{"n_layer": 15, "d_model": 256, "n_head": 8, "n_kv_head": 8, "head_dim": 32, "d_mlp": 1024, "vocab_size": 8192, "activation": "squared_relu", "norm": "rmsnorm", "norm_place": "pre", "norm_eps": 1e-05, "positions": "rope", "rope_base": 1020.0, "rope_fraction": 0.25, "qk_norm": false, "attn_scale": 0.177, "bias": "none", "tie_embeddings": "early", "parallel_block": false, "extras": ["some layers without positions", "some layers without attention", "local attention windows", "paired heads", "shifted keys", "gated attention", "exclusive self-attention", "capped logits"], "init": "normal", "init_std_qkv": 0.0407, "init_std_o": 0.0407, "init_std_up": 0.0407, "init_std_down": 0.0, "optimizer": "adamw", "lr": 0.00147, "beta1": 0.9, "beta2": 0.95, "weight_decay": 0.12, "lr_head": 0.0152, "warmup_steps": 224, "schedule": "wsd", "decay_fraction": 0.784, "decay_shape": "sqrt", "final_lr_fraction": 0.05, "batch_tokens": [32768, 65536, 131072], "seq_len": 1024, "doc_mask": true, "train_tokens": 389600000, "steps": 5928, "dataset": "wikipedia_en"}
Each number is 500 + 50 x the weight over its row's rms, rounded and kept within 0 to 999. Layers, rows and columns count from 0. Numbers have three digits each. The size before them is the row's rms in percent of the matrix's.

# up: layer 9 MLP up, 1024x256, rms 0.0669, rows 30-76, columns 64-127
# down: layer 9 MLP down (transposed), 1024x256, rms 0.0608, rows 30-75, columns 64-127
up30 112:499462402586522515500562515584570449533483421570495499445508522417476443581567407539492580496468421517574462576443488507471592563501360447469493563517503472546356480523512564529469523436452485
down30 115:489539477444464487490485527458547497481522419477453627507545478480418513474499643482424494503508579463571510494400501532472483526582459452527516548466540461502535530492558567460452550430530478
up31 100:435510435530530472488526471567493536566458561607470515460514532546404497466564563531446548413555506452493591484521514518500542435452476506462475469412521418484474507482489520538493449454466537
down31 100:548501532518525425429590502547470467496517543543509539504539507425517513473516519556445443522482426585491510507518556526397539491531543520519444544522478498532495539356582441579565432493488457
up32 097:584440483567495564621551530536525513409414476538456461574535521494490505481554553452481515485462487535498442565536519455524512441496457591483391548394559472573475544526535496389548539518520501
down32 097:577503549444522523511394540465555490516477557500521593531507493484457477441574548495415480419466487471471429605435507531412442550507530595508520542540582596544536520568511427507498518539496448
up33 096:471597441511434426572458481461538500497429426443470543469528576406480502577481541566524473449562417495495471642534417547481584473533453549469484545473446530489453503470475493517417588363485518
down33 096:471482537498521528535484530497491523470542595541510429546447467515569511446516494424477471516464586504481502409491613484536541492479606498539496417494574447467476415582515450470565507600498488
up34 099:461555461480501519418460479486435536530493420546526502544465580542431556517451447508473536446508568543593483450429527453577505600426473491451507582423554456497532536567459580505391578440469550
down34 100:480502554442468441517454510520465537433485560524540496607568463434552576508439525556497457466509477549528511564564505499389433490636434443345573551485407493461525482499476494506593434606485498
up35 090:534518614523532521518467413515521527593448483480528578452460424546545466439576363573501585479592500447545512564505581540438581543530499511496485484499480475458451426515426516559519482524514543
down35 087:439517483479399554512558500503492421553455562448498448546498449565538505569500471418531479392482506472469551432394572493554466448436453523500552578410494489431392507417608540509523498531486424
up36 100:510476529526433457488530478466410490504458498470479588484476514552449397488540502484450491507488521506423423549458504318426531597480539538493503519500544481545523393445429542575466438470476504
down36 100:480441595487497518503389497479505456490499588449432535474475588437494523428471552500575492601534595614567442438538446485544437490503518519639615522544523518486495468463492530495489475538560560
up37 111:569481591440549490551454454528456496521443457486457488599531511561504560467555550514510478507565512478519501486477488472445494439542490508497491547508556544457508518582511552390534488415499514
down37 111:522567508484560447447468500584537498486582464474473539543527593573485509498476578497463529451488518515387440504428429450476560488515517543594586522554566536473558567549523407490471538537501590
up38 098:560514488497470432522481485530458380494538572490488514478505503489441436488458413546526437479502526551509484459496522478568558489542479380469425458391472540453535429557566490444465478497491528
down38 098:527539504596505453533434554592471500513429459476534385460497499548501529381542462518481528575569502489471550503424478526494526467490515513449578431512447454424470446553480511516503517540530410
up39 095:513526590433435551523521425458531514524547523553538510457510510576457481553531471580456425495490439471488428503479524506602445475471546437495419456548494415483487516564459485525531422489478491
down39 096:517520540483503565540485577442492461576502468495398453443541591562493488505440474566510542494488411553503463473454498481556501455483486593565470477544495526529521426428502482505503547444447574
up40 097:404621501559587535594426510467486514499516482584572489553538577470525455466511505488465538510565445515559508494555496473560434482466484527469550597548501488522504497589390568358518497539462474
down40 100:409513462510499548556446495593504513558500481536541496549536570462497516522530480441482524413543523509508549513519468506563495522542435458500446483473496493486596487499526528535600469577550477
up41 104:542673533406456494529434510554495499445507583567521512461467526553554495430588479486533446470511425540475487498425461573582546510488540509506465436481492510545415485560415550454531566360519497
down41 101:344486566517490488486478541484503530486539494514537471516468472547525463554557452469508563585556454517502530536471455504501454528427645481721554431467534496496440494570528551448493537491499465
up42 094:477510572520489545512464470509386547529533578486572627549519575436505533523589506441571453573503572436524392523500494507438481510472485581482518495554520476383508506509441541468434448532572599
down42 094:561530500481457524464569484502513450490442530499457470610572545509474481448507481534497528436471469497446572562439504499547500530527512445556484577576392482452444425487425500497602508530502510
up43 104:523549476509467376525504548510431532455495599542479451545500573489511461537534447488443507480464433459515592467540496610449488529571472472481429576495516504498412508496437490505558499571433510
down43 104:536510453558549502478463510490547492545498490573490446552510425481526466620513523497555479507408473529578516520447489516374485514548493521384537465448462554474428552452464456547461479445493528
up44 099:468492501496422505531520494525602506535535501419529562483513576409512445521531463435514477440484458544467410470547517582485472504419445573490578528517431585459475485486423483480480511473522431
down44 098:528513530563478517640515495501578497483426448478621427391557594514538521540528547418513660536515484439513480494520432547555535513527454485571461502426491413504444509500470358461500545515528475
up45 104:506532622445511423492458484492506520534423485414603570552500569534487496478542531441462608531557510537588460550499508466439532498510501487496581494515410397471450478525477601512561498441522453
down45 101:549468524451565519421510471494542452435516496548471481579535540475517462562418480504428480482530574564559453491505471510551429446446567533712469547511530511472599494507453483514509485592511531
up46 104:654459421477415481567435469556480507526571545519471544552483489442482495461457489417484559508492490547551397465424517503549494553350533494485542622497520521578495539525541572561541459497386517
down46 102:526491497551538495455464549461483498485529511479475450512519508547567464597502440456513488479542471516453476446562520574485400473539556496739475580511509604496491473532523472437480542474458532
up47 105:483509521498441472502426533544480490473453625593529608541531558453507523499652522496446385543545487498623489453481476548487502580432485534497450440433462496551492411529536550456507484472486538
down47 100:415468621506547535558469517472559507489509468432420457475552500461546455516575523436569549566560524496547516474485403507476481546436539475732494477536422447493441485487410501417482494441574483
up48 094:471501560603479424564531526486500465465408549525452487468435529503448441528495519470491553570535408446481436439411581465503580416553331443484498550468507457467440440511450596439572485422464586
down48 099:529503517554440474464435485423456454463469445484493492514412447435589403520452499410500494543457471530547566499474403499516560446534496531531561511522485475543531526453499506489498563548564530
up49 098:489439467539481519464501487526580441459442540588577536502565541499430462414486487519569439473493587532483458504522499513543482518561454523445490411509474446507498493371487560564615508438513489
down49 101:444486489521418569530529552470463515508560414483513458429486463515398542418497486498532458443575505427508511448502544403459505515476459473481559465472464524456523551501592566486457582535493507
up50 110:577445470532424579571517479522547335426419531454555477534446478467519529592512534408428483560556519476482481435446506458482532458523508458406498479507548522435512527527489605548520553520528416
down50 110:430492572526503500516522577522541435536550510558563458468499401570452482514578506475447451469495427548382556547418550616471582562408395499528510547503526535548482555511477453538593477554521523
up51 094:496542493434498499505474536506439505496465506503465511524501511477491460546463425550461491536520458482485445502465487498518543657563546466518525484462473527485514362502428614536450480525460552
down51 092:524560534428506481478470515540477539440542501438558506510559556435525517468552505474513535525462534438530522470573401566481496461490634557854543516504476478499541508566557512545563488498572486
up52 101:537500490491445430565520458369516444483531509515588521573484510543535568553532499510555538513456493538503536514540422570495481550541491542443506484515355432415490510475511544512493407468511459
down52 105:551482481563550446560589579509476541589447535421470475499436567471543514518453488535536442500541485456395479503406515452494499463424533583497428619448481596506469497456477494520566466443458446
up53 091:506579513476553456394531509567487455495459459549574499472550595423500540586560476394510544450481505513469424472469462431575546499510481484430522547533513519477513482474610496490421507442488488
down53 097:449537488551542522547588527453509577430530494539413451474555560461557453528523396547453488527494470547579553575534431551619576565495448428371460559601570432528524504493437504393420499484547479
up54 097:567548482506499564519539492459470537536431512436539548520566515475482502410440485530495500623368508610378554426378438501433488564473493448427578517525535475526549497477580562491491588483492471
down54 096:487441490459478496391506477489534579514507507447414506472521480515421576591463492491549565527494464509635478494473487519485489515433608489610509552419482571544514431507487478543525429394493465
up55 091:514474513404514489549452528443537414488501538515523464491417506503366513504531376479580426526469511542545399580454428550497419490502460421454519499546476485469443507549432516558467588501518505
down55 096:502516437588500516509430490450531578484437480518482439564463498439446596530466484499463522571598502487493545436490552435507511549424543455362539514458465498500535481494513503489520573497540557
up56 105:456542574550520517636534364495477491547519462447519472440528566552502488545553440542535529516475464563563488573516508540480541476420402517510488481550523543575468478565430469472482576484509557
down56 098:438481481543554499492413454500562472500499531512556437575585452538531405543506508452495553547528521551392560543469518539527425483523494550574519510570482527525443477441474298471461548515448504
up57 092:563468530436477514498499508434555446496482508535565573553557562529485525503488435454507408541530431457546456558490578434613529475361427494507567477491524488560522448545445473522490509544427494
down57 087:539466489572583500530586558474477536470499587405463485523539490494503489496572585559411533456512471482473533481540495479502445592464508494744561584444604529486526481515508392432489535459534458
up58 100:593518479528395549491523465501544535556388475540489509483480496575496448486512523550494538487540537561513447534474502475482492496362520541504435423553569474593469515418476518512515491477465469
down58 102:547533452498489468627520430492495529475524485511447421323486586606493437489611574429494459475542461538474544401538558434529547482535437498412503490498448504450463559550556570516548565545526525
up59 105:527524567602512486512520443495441441478496517486541511499515480508438504557489452499486470507450497469514479416456520559457548432473468609503455466486469447486519580463502522537443504550458469
down59 106:425487425533468437521514441556471536547484487421561496445527500506542551459494519525501533548386494446495499519488375466426458482509550536505503469418515442549481499498505494556400525641517485
up60 101:495471589383394541563545464477465549511433495523516513516464529450519481540564500470526563404552454460508440526433435379555588561404511541463486493581553522493433495446485483563468459557574495
down60 103:483550488499529528525518428560574511479532588612594541564580404461540473596439499506511492452546478574428620420417518506482542418529449390397521564520442543512441474496591472527510559543504531
up61 104:473480501428514378502513533474460522473564582442472515548577568507451461484474473585459477532482465552591471580528513495493529554511519479418533443544461627436498500565482564398531457533436549
down61 107:488559465570508493461469519500492485649583424555508460497506502516463586489491569479495549484439535493516550565434553561565511502490613490478395529452602451568550510505458501497515546529469488
up62 109:470593498508542519518507474498488569570441485463539566574520491499563467526502476593445372511561478497445516476437631453553509482504497481494592487559456530464391558493452507434479527542473493
down62 108:504515440465512508519460566504342520557486407453546514549451519512518345488505445448563486596479477524534490589504461444460541510489534515447534508548445537552527510460605512488409520427487495
up63 112:599446454581489403565544553516469543494424470463460509513578514442490458452555503549458478561485459499457461506400487510491450413418498589477531542439507470494393522549443483562505520468498514
down63 113:439535531500466419459607529505514479559422548454446487499501450422464558569385491420600424499469572423515533535468459510454470532522582486455529430553520468537496488443449549491576528496380503
up64 103:455445420527479484579574433545586531546459462489480530553435545473522546520585458503522474449425470497612391573521456458587606574539450430461512491516557458486481528509533519377493562565477457
down64 106:462424549439389424384467614435461552514484428484481577443509386583501543541515504533484517512488576487482507528473502461476519533543509541436452480449515466507558519484551579472438488592544360
up65 088:513441462461607492532549467564503521486465427553498474495446567450484505664589492414444486431566517450611504417469551590527482464512562532497462560441476586522549383612554528446539484540482450
down65 090:490468464529406482486562483556532427556520477541500437470487506416588518549485483489650552540521491517485463551472519507494422458478529519546482560449500508488451609489484516465469521455501419
up66 094:543585438503510503511418400445595472458528532568616514484569531401441420521403539347475530530485524523570435480508495477477486516469514489519414408426475488572521483444457647512541442495519488
down66 089:459385582482503564522544539426519508535550496543384451460511414543492513499532620474570494464553517427473527427445530507471508468475473473809594461533478485397500509462462489451507547535489495
up67 103:454550522462377508556372513587500508473407569505475681483539523437584517569495509453425462541558493570498474441468533560458522420530519524478531494506519454503495470414464563485517556448495574
down67 102:475412550468473479444517552460543510559432550543505504527476490533473476491467462437353495440495485539497394504456491545536470444406536464583397559467529547508444519487408510496550518572505590
up68 106:559490545556464565474526497471481552493552593542562496456546451430538424563526482526537476562516500571505459516468489420515453441550457479464548583513475465447513437412537496558459476415419526
down68 108:508486533573483536534501492511458492511474534478506405537442461536533571454472480522469454381366497557601529515546400551462545559494499518613512461502515543560620523538503575459599482528579557
up69 093:544475519489524455466471418546489525512471499577506510565601465458392474441540468599482516539476549557543548491481504531524593571469426573487542541591511507522533502511543511526501566485504474
down69 095:418480639530535439454539502521494552488519379540459516500444511494489529440445508546497456503488568512440519507431488490570535513522431596541400517511488441516483466440569430542490593501523467
up70 095:538551463514390512557470434422509482416412492422510466451473561442498541635493618434428599561424555496558443571494423399530555478471524499510478592500487490473454502496470547480530479466508478
down70 094:423356400519474450483410492463436423551492528468534363508462545472546521523500452555551507543575495542543574547498465506501494519479503584486458593509490540507468492584511489502464457450454577
up71 091:405501513557526462516358569504479448461580490536572477438548501533495523460493472548580519488477511469537464640453484566516569504540495466447523381554460474507382509443520503454490549512507486
down71 092:515518518446532448506621431508460544572452508540451474555463458543457469471523610562405503518514515536514490420536528461487470527471423670688476542455518541519495458584419454469461498500447503
up72 104:554539534519462606546488530450512530501555513553532558423496581533552570502587507503499530491455433449557510496479452469485639512540459502504496499508474530572415458462606571473534505509543477
down72 102:420617462515600512479463537493451494415452546555507500507458538513419484520464480420511499507520477494545550474625458537539444565523613434423482558543422503470548471573563556532563499459559458
up73 113:449510573523506520589455479422472453521553551551499552521547551448569506504473473471436453585467534647553442490488489585497501570491499538493555456359548495541500493468495534449524511549519420
down73 110:482413480618439475457526574566473427562568477549505484500538502542512530522561494495433453451531468525494499476515436564540476462454495629439574414537515450484531485508479467566470532463424427
up74 094:543546547520496409510459468578501556558553442474548552474509464537519449434444532503533487429562476565553498483456542534460452539463507545452591379481472436526507483553550558532460489503405387
down74 097:534552549554539507557481548518488575500511443560510471522593393497544518426451454435583528488471531541463539511419526518459557462530552484646511534498396403513509464479545508521482514574541481
up75 101:486508484489503508484374357524498481515563483547484557574607523531476542461499537464569378507466405532452492441481521443462496496480520536490469517482525444440381509523618518530511376480476494
down75 100:499512536442516520493533544473481540559478537520453545450559574539513515445432545476524555583482511437549581462502443540486502576380570501609459614531487420566503453525428485453503473452607518
up76 078:410487553485450393557523483533436518543531453428450460434469634448460559560512492531452447556441529563520427460493578425486473448459497500473477524578565496485401532542441496409460434474500484